config.toml
head_dim = 32
rope_base = 1010.0
rope_fraction = 1.0
qk_norm = false
attn_scale = 0.177
init_std_up = 0.0846
lr = 0.00372
weight_decay = 0.061
schedule = "wsd"
decay_shape = "linear"
final_lr_fraction = 0.0
seq_len = 1024
z_loss = 0.0001
steps = 5395
Each number is 500 + 50 x the weight over its row's rms, rounded and kept within 0 to 999. Layers, rows and columns count from 0. Numbers have three digits each. The size before them is the row's rms in percent of the matrix's.

# up: layer 10 MLP up, 256x64, rms 0.194, rows 86-185, columns 0-63
# down: layer 10 MLP down (transposed), 256x64, rms 0.186, rows 86-185, columns 0-63
up86 103:525397485522471491483451483524512503567415484570537479433502436572559540559516438476480509539513553434490530471522384528588595523484588463505447452561484561466499445598472420589466489532466513
down86 095:482553464505371435474423550526423484509458567541523463561484540557440532503473533588484453510461529485498502476530449478479344470551511516532543428547487633488520430484540500565461495523571481
up87 094:485546419494462466449330486478472493563480526543450501540562445520497584473542573439490534516413525455437494510598378493510565544492546459469449548524523523539507482552525573516507489550428545
down87 091:465578512484429516467596567497493569552507417470643426493425560531513566531508438561456560544438529466508462498495526539454450447529574453561448431485466412464514446471424527521467495503522476
up88 117:537511494456505515516495470520484432497439537535592494441480594501466509478454541528610551535545458471563540506533404478462562508562554492382414385518480427447504460593477485520455474480552579
down88 129:412616523538438513502435434467535498481552602512585518480460576475514515565419451496431415496484473518493487465402497516484498488576450534476534474485478423566570563487513593547498553561443470
up89 086:455523506442568507506459525414467599391419503436552389428499515543466483563442542514482516521467537528467582502468462460579543488518555499472609441496530490443554460462493482414466503576504565
down89 085:575477489502401509486562498544565467564636450452504621481525494525528502406518449475461548436512463444515437486435500542424493569447477437476436591518474529554553462554525536498562466478462464
up90 086:455482475546544445541379499460514479499446536443586466546520555513452504484497425432596428560446567512512594485475446426572605550512558497447602434547560501501469536501472490477469514510545521
down90 085:526515539443543499494489474622534506547562459542465484516557498477563523447519541581473528423550424495449441443512541485453496481499454621485387633387441491490518525565491492512508459487489443
up91 093:627466441489503492488496492535573484514485403496442522512504537476497503462553558384469400530474593476486490555496451550626504511564571458412522482497486517539466497574539528470599516443456550
down91 087:443543587495472482557453481387483516460503482514531469488554518537547542558511454565549567532494388427508556436588542479403491485463427540561426453519464508557538538496440450539438502515587433
up92 117:508493530484521592558502506494587552486458496504500431551573478452464520474404439535574446536504511421423449408560478426414560541460584520493517432478478462515582553517467507565518393523524544
down92 136:557393501508553552511551464447505532450539556456458472500493548520473517551615488478459451477525534372488477514554581524509453565417562467452532395552526540476460441534534441509463411462509578
up93 100:573527434478445479564487447511546525544505499621492535490481532549477500418402459475529541514529547500416578498505444504493488545537562508500435408415472398586596507519544459493464576477459564
down93 096:478496501496561502544548532640391525502563459475533563520470513526487517550452448611487498453519523436484474480427459438510403511520370556432587501525513510490434495597494480497473524553458458
up94 107:618384506488517528523496525492545573454455526523482502528560524483482542519563595500581521550492555513566582470462424420443555559442531431416496505448445495552526469533462511391445472505461545
down94 104:500484548540467419517459541600423546513378461491519447550366420536471524478447437489458542489488491548470504528486449536526468498549572542489483526525498515444439390514553514518504574444589576
up95 107:567441453516443379489483542522548544579482530517493412414566555419501419550550490513551472538496530455433535464531445409513500568590456470497490563416493467516523498518427469410516455548527517
down95 110:450523559516499512473544481514588477473532489561480529520455452483574560426503497488411553520479462458522537460456520446541481448359530633522600463511464490494513594594482540494414513478482418
up96 104:512486472505534564485494526480478628561419444566555398528472519540540599487483540493517471534539503529505595545521536426486448610491496411465483519477504465513470415521509456560424389525542448
down96 105:491530553507450563536457514579554446463524415483645467546541450511445425547434497554598526445456463564531437508521491490570542437472499450518415448581509496405494462478518500528546530472454556
up97 097:550395392389507471462462505485488498516465462516563515428488540567510499465556511461526602522495483413469519489560508442512457582526543531517526570536445486339497534540526502512435495430564495
down97 094:472503475529456597476503467497450468522472506507444488514447549438417532432577470686490450474421492558533520459540497536513543524581469514512400454478584490565526518505474429485473590471521554
up98 116:583509477432506454497477507460474492591454429624466427460479451584489529499488464490586530559458548392495450442556575492503496481457565488525445526551469487415540384506469458503515491589469488
down98 111:466528529512577463534485534506465467427570574512494570547462507417358582469495461622464449494466516486505567420495492540459486466508483521572551533511455574516527533467444498514370575502534471
up99 111:477488525446505509516537584466563534443479506521536496462479597520510529571475433435516438451429569507526534427574479428487516501637475502491352477460410477455548491490545591462547495463498536
down99 112:533494465487429401548552554495456503395537480419415478510539504447489584528487447510489484547493552443479480448548570608457529527528496571490538585542468466507510495457543591502499579394414494
up100 084:476466423512496515488435622546597533447456406459474545496539513463560544514540484467467508508414473514516561534505466501587518572466562497442504442409490424479586525594441556486424535442509527
down100 085:487525444563509584479483461558441497522627575509516547513505563440539466496482503477525550487520469464493500516498554464417416516592466503545527420531560511550397491477482399516542567373477438
up101 114:545412526465533452588434447533547466524438533565461467582554471510589552533617559460505511496481503513469534477477431539554529529512566497485500478462459506422479450497413424378511483429555558
down101 115:484561446464442579450533551545429551449530524405540564495424512501428525425412495537468534546544556540464457556538466531462516448569490494530527440540604521436482539492472517576483398410533500
up102 101:528476526492563478511537491511540484480398407555584504519477518486575522464434522387458490462517585497457466517560464395514558437621474508420505503522522489389453562530554427507506513492504577
down102 102:560517493547564515439594477554450535386547534509420430545492470526512536455455454507519448502467535477435476402502535384515509533520528561585478535448482445553480578469472494588548455590531454
up103 083:412537377539527503546561495529549424552533555501430513494521525516498452431468436493518469490459454488467506521539399474457612525525476487424478456542617473468561506534423506451461484609522430
down103 074:531499514458530494493543577516418465495349513535429474499531392488552532459451516530424479507510490594453401563476518483493484481503582625523536568517454483554488506487590458507490494412545473
up104 106:530415490421494530532443545497531587551397523595456409530562468512446545491477535489502527633519533442461473497478525478484526495502541493415529492545517455473493492593548477396505409524591538
down104 103:483488567466513413550511541544553465434331476509531527512516498450420554509510491501571496545486518588446477533520498486489538527490576546610551605494478492382557551448479490476451489439468484
up105 114:532521456486608436588508428428513543481413464517581497524497503463429566615495464479516524557488596505433498444469462468427516528566487380534472488423467450473515479499440526555447502553484544
down105 125:486524433529518507427494392462547460455392516433420504519468396537541544493453508493465487448563499600492545535519472509510555555424558401491517589540541474552535513592561467529466564512449472
up106 096:598410518496525468529447539458485539486552537449435507547552545533540550425536592496511445464468535435445453539485471453469554457488384515496499405436492392545426553521556533463503549591499526
down106 088:519559413444457508463451510485585434520580462559538446517451545436352493555466464551512471458530504557482546463419566589457472525451532469587442455491557483503587520465566508487545496551529499
up107 081:529530446498555482548482438485531575531429471519518418467573609442524492479516510540504470636414523472452546500449368468505487481555536556464541489559622468458491522510451511481470430523564491
down107 073:473454507471437531462490515564518502432599495406467562467489510609458493493477496417417540429549514415517443533580504522525493478529443438569501605602463542490498516460513494512554512455498615
up108 105:511566512534548595602449534500512582533528538501506455505536544457528510457526515447559406495495551489417435548530431507549461472608453368520449460453480457477426494483573500486408452456473499
down108 098:515477511434556498585462508360548450456557566553482596558536530429471437556483413530591455510532517464465559506446480566446500516512491446519445478481487457580450503426528484523514561454439574
up109 078:575548412466479583551525483496516556436482402537385480602497527565549526441494503515471571526516490448441464548527490585496560482519543501562461488355470504499480469567475570505500438436499523
down109 072:554577561504603349547470477488520445477566503470546497457529499447509511469513513493603518455507481555472520430572537439442489458451492573400442467558419552524495532456499444551466547578508510
up110 108:480476438437441493506433489505416549516444519583516472515513565598473483468554516529551545463401458446478601503526541427484558637482487527496468505513411470414510441532431516511481452540510586
down110 123:556535482518423461523521524475503480480500565593619466446508492398422549518550475481557434464482529397473506469459507485427498555435478472580473542564421501477451511492491486560496511657538512
up111 118:570419489401482484556450587441553533506479423486409425473584464481466579528512475538493481586567457426511535536460470432449534512530617473490446487496463552483490560562508508529443501539521585
down111 113:597505452418435435514446506559463553545407504384464521477484522498433513513613536482527504487526490503534507457383517566466577553425602581515534502463462529457479527499565487478547499447548506
up112 096:580514440522490435590496508460516546474447473531548522597545430457442540525560601466553514568481598451481559418465507431459526446539453409494472480414454511553475501501399519480551499522460548
down112 097:441430487466419628534581450501492486530553434475551505454490564482512513467530446481508423467508457556424464640559482517518545535512443572500434491605507462473565512475511455460491499585434491
up113 090:543498507425523481552441506402508504502421559562526427523555572484466522538446471557475519535448503501492521470429449403462560366542511508415495547517459441557634506501438459452489487475548538
down113 086:506586468482459476370444510549447511635615474467484481451518482525527428545540528446450553422482518485483476538494498559584488545453491431518563509524504531472498465462594552450549540552432439
up114 117:495480491493429423565433589451594546549475464464593418447537631592457516417501503460499532573480514545506491525555446496450544468508519514460490441467509447438480522516550565515436403495506519
down114 121:510404556407380441548403529537530519501474504387501450508501528562441586540504579494510500536541546593482528460442520520500550527455546534458578540426463541441476452539507516476440478556515446
up115 104:469503481546492605544515497469508578490448472586555538515471445560553569455439467513496526524431487460416541482491398414518572490655516532381501482520462448477522534467505445515518492510560557
down115 092:521389444501471464453557529507519593463452593477566534500488531488512524477425430431435587395570553496547484555465462450586426527582498559498525471447533548503450544446548491544466494455552480
up116 108:475475448448526498501463462575561481545495488516559497442510481544477471410512604365514413507508516450466550491600404410486500463518507534452477531501569445394479455584469507486520412443515507
down116 121:456511467522550484388531441520519508509551518531510521564466495446486414528504559493441447485564525480484475536493493456520557393660505605502495434492623453528498519523452487562525446414481450
up117 081:532451527431531408495420498443494578514487555518551475433470581442436518511550537534441447502455568512441572464446571381494462441538579470527517513556460386450582532469502472489517466525523540
down117 082:463557453508483584507588463578555417508523468463419452467532523597525512483487473483550524511528424482534475509584384551462559511427410496441493510437515601488435487528463593527530531519501432
up118 110:478497486537608483509527532386501479514397458476569454542524578557492587400441512542568529567559488489484442528541549429532496527519465471551464568510500380450504452468490500576483404493517509
down118 113:401457522497504451545534485451522494501460436542561505491414544515453483437478489528479515563520437551477414564518502501471609463471560670473449446484525495489527512516588524566457459465422585
up119 104:492536447450479456494422531504538516574424593515450376551481479529589527496600534478520574548534553495434484511527402533404500525530534416543476538416427515421521536519456546486499453492493529
down119 091:420539534554480523446484513437457508525463516417490523457558401469551467460395464548404528540478487556414486554482550488514521512452486495372564492587524501574454513536530556503600533487574534
up120 080:583526482556473493528453508461545464557476518503536473495511566528534474437462564358556511579473462496476462468465477493562444546594508542399553430477544496396436476495541409569539412478470513
down120 080:519453491475453469480509518552532505488618414546404478480583454472529413448557586577484523417475582428524482518454529498494548527435534559459455552493556432552497488594510530434513517509535409
up121 101:606553542478496557545509562484555519505472433485566439542485515449475535513404440406537484519539615538448414516496470447482604466531538506434412424437494442492593472515503519555530496489467540
down121 098:475442466581486429498555485514407442487673513539592541490449572507421576559483498528502511467522460493501465453520498528515545444398532568593464471470577518540490484470466443544511483448471487
up122 104:582528527460533492518365556482560525604511475479556415488470490523580520424469480447430472566449489543458487464546582472454594501536534511472493445474513405490416507409499554487454444476493554
down122 112:558508555495450416529495457483552444503577502462543502564458602540533603577616526500522493510385490484476573436562448506483453461425529471562505468488433520483449454431477404467534491490484547
up123 108:534485474382562530470510513449521532600419527516453379544510477492550530503532526574512513556458502530432471404509497407449473550590580454512474546452464493467545539464438491513517493607548562
down123 103:497498486503486609479512525476481450429479531438350553427517443551533444576521600475483487526454523527474446522483479604527461502453457477472518528471530570436524558497526505451509650522430528
up124 098:550444495524500575642500536434516494431439519502405482547578527552498484588478506510485461546436441487493490488471515439417550480506614414499432533532527549411488456511473524520506544595562505
down124 097:448527483428422497461442445477547533522425527498556502557522479524469393506583490444528550451541471461516565466435479453506513549429611530464515552575485532441416588512533487454582596547506457
up125 097:554529415522580436641553443485480520546444515519449454562535526463561497441507477460503510578492603530455571487468440468448604503455518513397501501450510449494519450546525541457567483531582500
down125 088:480459638542444513473504497481559513455398501389480462562498440544465579563466539428488550480491479610535513555536462453519527481434598536455422562540456496476528487560460480510502548450461447
up126 117:581417529605524449519472561496542566491383480496486486444535561440501544563493511485588497480493445472498573502554431451506540507576481399429492510512507413430583446457475458554505424456507506
down126 128:526473506566453493516423558479499560542459427512535507486537536462445453564576567568514516544513508425558440494538385435493582559510507512446398524441508582511427425520503465438451576527426494
up127 112:540506396404528590565386485509536446549533482510471458512525539537515462551460470547490453515537465474472468442640520485590470595525530500420495524501570506587494499477481451421418544499487505
down127 101:550435508500455433491514482506472413497590447581559543504503520466488606560509532431541458567490554572446493537428474535397436556467583560495560472508471445483484498515528492521393470490589434
up128 100:552504521507531599503498486564505559514491508502530512459585496516674498409504487455419527463480589548436429432501508514463558502466441430466546478513505458515512507455491547393388462536485546
down128 083:529492549528504511420498478498455504503528499488539506513462458484454528557527483542499429448532533480499487474320468505477585576518589509501644459432511462464648512514502478498524569431531457
up129 111:525474503500509430587408522388473512495523494579518465577476473474450534475511459501487568542449495498474497491541405450496542505537586532466416420499464450491538525609411531592415421517556509
down129 114:598613394471529469487537524501462480529568510584438462545443564516515481617550443478466493450455433539484517443501493587478492426498483570434519450536523547506443630506496479480505434480493495
up130 079:509569517429605503582491556449529600414419513460483498542539488516480484506422568585503499570447545476453538473509435393468488499525571498479479463456621468462521478521497403440481514470550477
down130 085:503482452543470531495485513554412435607538514500487476580469577449496534441493466411592483429527472481516505537504536543412604528534495453508477463577353490573518439461566520477515497569480517
up131 093:460533537498503458631456509472508500568429581511514535514476563544449517558459473473495557554462526461439477530519438423527532430511533432527440479546460522418445534524597459433395412436533555
down131 101:484460522466372434516576366567511546499444436566478544636429544523420468474437508487516469562490528476431547441545552487509533496579490501542585482497491516492482544480468504543529485560441498
up132 082:562501501516506504597468523471576584542460595547459426455582508528580548509546572508551499584465505552442533489487513503481465510512517455439373503443585547421472424575474454508527422513491494
down132 077:449532489464527520458440585446545577565519435416476441537450513552491468428562497527506571437505541476597532526580411469421554561446489547486514514484447482543479447581460568426437450495458532
up133 100:552445486517505583448540521505497596558503386469533555453481482573639543398539604532476488507529468502452454492547484487511521517554573509540499383515502514480459434500418546464460509488464563
down133 096:509470485451529508499449484528473465523506567396499540442538462484464392516438495493478388520555581463426464575435534600503498602402514530496570562478542512476580508548448556525533560450521468
up134 111:501418500449472538484468494513610547529432561584495435461506564589473466437544523535466498562507453484466578500484499487448522495457487511451492408421536481535550517622576495505473383519577564
down134 102:495439509514474500532508496519433464480436422391484495469472492479498624453521539479501548464527546555473469570436499510565496559367539611488600534491521486516446473567499506465499553449582402
up135 101:496421470418519537533537494461517516540435508552436428576564539437509544502548488503605546529480423536515503432479484416488502568548548468560463455552423532473428445529479506384456483552611503
down135 101:491459557492447640481421533533525448489491478444417519544463425460442540500524480566493562473448577473566437510434460571502539515502564419480499529471625592452508548466461465454496500565539495
up136 089:561504464390483549486537508470530465595519519541529398482428442502442532456586578483554476499474504540455472530591480445486542492489471463506432381532513440433585511500513511525543526620446540
down136 084:424552531583511507457535565525511494474512614444543541538513467576506528506432460593462508518440440528444542407471536536534467411590417491505586471557541483498468449441509458486499550408526430
up137 100:467426432553458452558467533436525483517436497565608525535527542502479496544513402521528541474538498387501558440518494502485470507583491402513416519540542555423493407476430470570487455587548503
down137 107:480470492542448608500488499467494608487509529400447519522544418582489431442465512502506483456569449557517502510533488396511466548493538569512512547427647456509492533507557426473505521397464520
up138 093:562533529416490544562420613523495471496461434479439519546494525539487511531458529529395365493488434481438584510507516406522572457582545484438488434524523463475565493493571515461492489486572542
down138 087:399509504506437501456591513539565455507607496472519438412451463528539494504463487511469482499568514629520508497471511487535497500397539593526503471520526533580463414512575502526407490423543412
up139 088:486517523496527530555435555528600445540505524443466544500546543565476456533488599387532500537449479475477468549546416503475529596505537433388504494432587442449564482567486601521451460514501497
down139 098:530592502509536507530557409560459528540578490426541474460555546472496350428431447467513459431464500522453522505485510509486477495577448532621501505545477553506462507463548395535558488549525429
up140 113:444527517499467498527438570492545491454438485516551525496560497525488572375414503500482553496404547483433528572508485440477533540604542558460490404405472394534541485564491514450458454437553506
down140 109:500411498512430582493586569465535523544519508461465466423422418518515461489496520513454413463507518620519483567502507508575517512483479528517478401531605522565489388463582502506447432523497450
up141 122:543474529492575463516462473454580445497448487555557493407499520528569562421511483452510423547518445561474500454488374532507504467609546495532484529554516515403482537548553516424433383498553490
down141 134:552552463403517459525451476555579484524494452520525497456465494521463572424569518558540395516507595574443464551481500538389473439477493535523622537502478588463486505482459512457423493507469589
up142 084:459473507506403475456437542471604455449495474502445468569532548470517541464498439402620508508478495430535572445561450384472502511518494450590501503519480522548564493471417553474538549488572567
down142 088:516562429554621558500607505525500563471612507467482468425548407460603522480470530498411512529514409497502438521504509501494522560518448428465451441549468462527422527479543499496478437573472500
up143 093:479495528476518507541456513529575571492436545544383412500515524554534451464459536520507547536480502529469466514530386461484529487538530513499362486568573439437586472514411555477425414527543454
down143 084:506498534517535524399529513559491485544575585402433460454470436511560472392463430490439447442511473511509489506467469496513519455506521669462543505556554460600489544534512552532516565438484511
up144 120:494352502502450446497470496452532642563472478494502465565516500485543616456449494507523557561508540461535579496514347429514521530541566467489449503495458514519496518499533452485442416537529522
down144 116:554455493563387540536507469551476523430369476458457512527516460559454571506449497546488567552519474613565428511497450498562514448535536409463522483507501565381432527521524484477479545431502490
up145 108:463462509541487538550512473522515491575442448518500515547511580535504562463538445472480593472540510357539544376578538482521495560492485475509475578495488505544530399472424515465488354452528531
down145 102:513522561527466459581527514553467460483532483505440473497469441545482586487374525485485599545431462598512439471604470524530441464441501560493613569521502537461534496582496495444465541481492405
up146 104:535503425420575529481508529475463597547450463513467461449487493465470442503447552459580495567465562524443496428536573510443519410499495425541573512491493558437500473611542520535402421472527573
down146 098:467567496516499452506538417604399503498472520390534492521485443503537430464534483488401465582493407598483534549474468455515459489619460507566539527504434497531578558585502526471507529487502452
up147 097:567434465487519559532508438543590515520392511527532396456518539496553571521464530452481579496545639543440601446464521434509449463486427471497412504451494496565527479491469475447492503497555560
down147 101:523556504603518504516500543544493531496626400391500582439487465460448460413536528500440505470483446465491492502439500512608484521547418608556484533499480472523497465545514517442610500467461533
up148 094:550506451522527529533452441550471590578507472519468506569471452554522650496526487402511460520443535487492530445512433532535475492525534465564463460446492512464526483412432604421443548460600456
down148 091:420403460530504461461524571489514389395587517575535472536540529517464408444448534530548459512543505535546502564434492482541409592535530444452471553507516507491490526510538469581579483495436557
up149 081:560378495550553415454483444397490602486531501495543506557572497571522525498450519538509558446509598504445432500534596441540453501507539493538520511450344509500531479476533514463474475534515534
down149 078:500540502487549450563463580580601427500526448534544393448447469381540530526530577481489465545447443527461609475472467530553503569467446499464464510444591538501452520469476503474463536491460585
up150 130:554498430446629462530461508509573449456441432470484483461558495439491503476569492508507423545479403506493560471539417499415555529569544480486489421532498536561556533492568557475395520425549532
down150 155:502508515540541438399499484565538468481489493504445509388495502561510599479483497513439425546535451486486528501553492475427458488535599546597540406496501429564457499565559457498530554402446587
up151 102:515473407535502484521444464492586453481509443514565526530595637468479421456542510490537419524468488536426489532548543490506529620473489496484483536439507411406602525529496479466600512500486471
down151 083:464525568478488577513510484475431510444415558549511507510520415392595526467383555505526528458463486528555514503516468481549442411432520552495537559541527543536483524543558381488463516508530387
up152 089:584580525394531591478527465428581431484496410477493415461563516498528498441490513523516421534417511532510505575503415452561518467486505536384483543532468459480547537560527579551454531467536501
down152 095:510470461495469444465468439457468506472568496401491549497561551515483464492561576525464506502482504535489459457493558598548516488563399480640533432562499533506464459449449417549568514548409592
up153 095:544457511466475525522418328459500438534489480475586408520547486535532464476516553487534512490491611492535512467475421466464539453544541463525515478510596450485526582445472563558531413573479548
down153 094:399520566540494512451518577484402487521481530510579493482440520505542514518414436449455538435561457562542477429434531547502399519531401468466508523547572506496481596612544464500428498473524488
up154 112:566483433479488575441561483494549526471446392495499447432544526458465537513433486491487509466519481486481606537548419483467571539535586456388495505464488549527522499487582631538433430530550524
down154 137:540634436428514508509411454491517527478651480584497605504476516530537536519454439479388483469543477442508493448535484466527472490557506504530519473488501405540539454419517472528574544448540483
up155 107:535423432477470490518514491410479449524457417629517439518580543533559501541517473529470578466496474390441592528479495542495543523497561475534487531446452507511502528524550520455513371584565558
down155 099:531531508428451579413534515530496515429501471549443481528618439475526388418482539414503568549543472539482467463429569499522486511457526555396478575523541491530517536569597504506527501449501433
up156 077:511573484474428580533476496460521506412432446491471450566533500565495452438493595536521502567430439477480478492524426530496580477490526508579471493447595531442598467565436551409429480467523558
down156 079:532441467527563419492520501607478506576570531459491506464594528397478482441521453444530514488563519456506543499546556479383461550537472500428478476517378506516503444425514473485572511610496535
up157 106:547390417397468527474417553539488544623447461614516483452478485509479518543545512479512507591402481441462540446485475453535571440493508517499469488491435542527482453594516543481453452552527515
down157 102:499537477534385428517521466503436455416450544563560563468585526510428530500516484493485489578459590462520520494464515482550426489459511498603534547530571543374428421471484453564546458519531490
up158 115:567440473467508500466524491482499492565444494591469495445486507555472517494487437476595457647576436379511511488494510428382501613494573467455511502481502480517501507576476565464535429503516543
down158 122:551510475622498546400520511581538502532503545489473388419498362507567437508540564508568501439524490449537434539547442493508511476490521461520491483537609496451546516522459532486536487483395451
up159 084:481580392513534605608469469390488524520444499488459586560521536563540461486451496475505447560461475505451482531477414472561521490518542535411538459464525504441474421536386541487466489557459508
down159 071:509403553426459448489499546547497550531555543440504496454538442441554504492490505530505576492554496479552551397595606459444451557472490421550363524485437551558470484476557479445459470517507527
up160 110:480484512492499601473367458522540483509500465471573464497585478565469444459545511477538490524475459480487571501541469439495620520462515491498499531462476394527469472503577649425484426563541550
down160 103:512460478457554528506562499603430457529563503512553449607451455387529547487518443579553460482477445457446471558569498492464539477508457595461493457419539436474554529532555512502426454602509479
up161 098:482513478454550549517465444445441529568489484536538415501605592443512425557497502464506602530430605470584522402505445478496497477570425520523482528465428499500454484529453555522496404551466537
down161 089:539551568568497461442535467525494485534467526521321492459540506520551448407417494519434484493505465512479509459478530490545535503550496590457515497510598519488564481376547419504543466597509471
up162 084:592467470549458530455494419576485452477523392548482505429527429467481565472496552457540410450528470435395544574536490567491526544492569459449512515510436502476551525497463558416570414481481550
down162 089:461495499451544499555528513414474498529416528506490540493500564480568475460502428531484578534525476463549534341515573385463481493505400582549504453523486576569462508486458480516497487519578394
up163 111:538551499513524507580430477493529513536532562507491517489519529556431597526530529406466473538385541422491551465460472457521533484505451342505445479442532452588422512527459550525469404455533529
down163 119:552491498509482498555462486420566528516521528528541539492597570538444517563370520425495472455508577441515488474455500511483490499561502407514399494522555597505410547394497420499468571502475546
up164 078:503440495458492488551429518486462592460492456560563443520477511569510559472505538561461551431461475479422490483505501432425528485524513540615485546541533428488622545515452470441437433396566566
down164 086:462495492536553578461597447498554408563536537408518523432463487502553482488609527380488478556497525462547522500455487577551441558522416491440482448471513524499558475462451513521478572569472404
up165 104:521504425490550537491533477444548454542416458644521452526499558568527509475456508427453525459421557523568548459530494422488513442508498479490485546530436442588456501552502575543501464445638473
down165 103:603545440605562548508574432540448517553545505464442396452451500490520447531500515479495502517479583519501511480480521557487545512514408430600537538519606463545454427502459525438482443531424539
up166 123:491438511524582610489522576467500532462477519459478502475525595505442566397409444483544457487484543439421542487471472467405518480536545482441522534508544445478619444519486541527448407533575514
down166 135:435474567497361506518529518520501537512461462382475478500462482491455514477507531539427573453461539564540501496445549542457537585426506554465571480604469517487547469558544546469440370471536540
up167 107:461470470490553466472503413369503540491422439579538501488514511546545457483433528525564564512493609434506507454522570449506578539458551505557446487416404560479554484509524534531505451541574580
down167 120:472505440556506448430521538540508495486552464535515505511548519439497622469379519443483516515566459531423446444528578538503495545470530526571523463510422585556429570419552427550431488497524422
up168 093:515484424411493357493460533554490532473510526523448545522566479488492528578573537532594509598447522458523500437553502503447549429525505534422425576423452552485488443469549536499554490509450580
down168 090:477551568532423470474540473549541488443497599509594547438481416532491430474614514545451516465412491577544496451462517508543525450477486487568492518459518382489532506414590417516518449492537465
up169 101:522457498439535608554496479498525539548481481495530459601514469465567569538482488527500587598434517427524557400518484484476451516449511436512486589570440539381562474476428480512474503404507515
down169 094:506543465543419453538483491472479477458485572461564517507530482545472486485452533514516494412521526573448477451549485376550431484477560537442631515444487584519439490554528456592549477561558395
up170 100:521406450474455438577430456469538438531462424505474466528546555457467486476594482452589545451507550501450613504516482421548523602518501553490482573501555443457542495536503540382488449550512483
down170 095:581593494448460558436492465410428489417485544437516478459546621517459538514502478590451470487480549546460490477468522525499591530474450536590475532502443513423488635513476451533541491495540449
up171 099:520500439438483543502468508446542494511505467657492505510506473579496453571473510480458508559407544459521498501598476552494517471552455502526397535558423546495586450495416487422406528583512545
down171 094:439448565462481564474533536556553499491460462569446653466485502478540585457595532547475476485444474473470401534523432537423576474509459552528488478452461477552496592446409466521505515449478529
up172 125:553462496543555471597471448471501567498468550538460435531552476485412564516536547442579462632439493434431547533485549474414542528510534494479371557434485492565487456535465540532487541468517546
down172 133:476403521510471438484459485440454552546422563539494493457513565566523471462475551418528527479521542488409531544524578425515556492473582500503465559424499515514501454448537446535490639561411423
up173 088:523430475527562527514484437518521513562453367478542473419541561506484513531526602509507436474545584535484580507516363480542569599597546471440529474489450503510478557489582471508491474477462512
down173 089:475522437564461437452454476544532458520541516657491485509518483550540417437559536549528525506459504528552429552533570461445525476374584528488596527514528501505519481468433457491549430463518414
up174 102:519476538482602501550499528425624614531436526560577485498527527461431504467442553512543460524581556502459443512537485457463585521540484447511484429467475409578498479450465460512404506443445490
down174 115:550531606506509520615582515377570554488430517517503559480520524498459498507543411515466507493451446403491477536540465506464559500521529418592484465490444426518533486447509468501467513560385440
up175 105:604530504388535514529444396459493494514504556502480534458617519534443517450479491494566496474513632509517461390450498488521505524468493470578494501522444573585507486483411586505536498468522577
down175 098:505540417565533378477459520571500481468495509512470559579485487452502519529513544525509480470549439563411522408560382470588480505626509489519453569466551515512409450497552424476488503495535471
up176 091:464508511412504581528495479526505580553524434514518434561602519523441516435466583446497528523540431453421512560509492402547553510531590565457516496446397526426495558477568447430519499520454516
down176 094:573486507565472460484465445586487528541505494448479495534476549446416475506429473520542485511491452514549561460519454556518322443540459486584528511468524631527444583527430439529535493554505485
up177 096:507436481498495502443538467552502506418464505521467552468553454596457501430544466417543491541553567484513472569512554535594485474486463463438505504406496505441531429559527541315490467461544545
down177 086:435457521428458490484551572582547579494504502516412459423458509456593477600484582440439469544501532521547529603492446430448459464522552502436476495528552436509468555567510572492419492479457486
up178 102:475537571450572493586399491474602559460506535565595475516504503491491565531479496512472497533582501511459509495487460412502500503489488412527484454492540488505431475501339467411516437472558590
down178 101:474576520486498529549509466527528525545553477397552566499488533506425587516400489452520474503532341563499493545546443496491422488558551463520423534555513472470459498447458474464487476500499650
up179 077:485559479492583497475560597530548460474386512428454470467549545517461489501463476444508517639488609484575563464497416496589508502538506467483554454436567488434491498553429466466478517560536530
down179 082:518492522495482511545500403494526519539674528640478451457468446425593480467553524486542528434528405436459495509576568459421493472495475525522408542543462523495559499484534518490512473457506491
up180 101:532402554451536562500538422512540513541481554542481520504446493476430495451578571432508454430540490423536509557540469475483507429513488504348506466476542560535526470635444527444564473537528543
down180 092:486387525429497486575558495526582456502409427490523550533400500548419564476490572475504431496534537496495611484526472530472495471495534538399433521520458548512444451573576594515502452515480517
up181 106:542497491490518508491509495491583482500382428576407517453467449544447557491461476468615549521465515475476561529503431506544559629494613523486462538388434504499527463546540557433508502453505517
down181 099:520526456451442490513404486572426581481404538403494599521496552464447514514490460504486520464549542466538480541404550472582559507436559563480476497573558515498533534476570395454529520469529425
up182 083:600505478402533481617541440471503568476478501560522410529545528556550522483503491501458523524486488490382453474437443490493523510579543539534529508422526486412410470522465404442552480407533479
down182 070:466491542535503444467480532607588511555563542501489537452384410474469497464442475445485397427568490602472530524571566519522515517493460596514460519546431546526523551438477505528432469531442467
up183 108:442562467448547459597556518431562526531387476609550464565516470472500509511459507435608518566505604513474458509540448420483505540488530505482451535498534441452510418509451552460485444484477592
down183 106:517524491562534530468576511557517413515562541479520518533491477538467483519515466490446500488545445447522477578484365361569514556539562526491454527457545419528560451465437507558549457383468564
up184 106:469420496458510622461548544507522537499514469582540431563490506532437462525490510556511392596383540444410485410565473476444474479514595491481432496480550484456512478547477482486448473483507581
down184 105:448597509500447444511521510478661459468456523597480585522507451576534412515474450479508494457483524579487467477552489466515464548408484533385618485533471483501524470514486503438480562551500476
up185 118:524535522475550537586515509426522502460454476458468494602597464472456523487487635471527388523447560470506556493489515378495582555587436569487429521492454520571468451497460478497485491499508562
down185 111:549578520514441546511479485502541456476512541500473555540547458553392575451578447456431473539436450526597604498463508502576439483520547588536467524465412485457484489409493438486513546497463406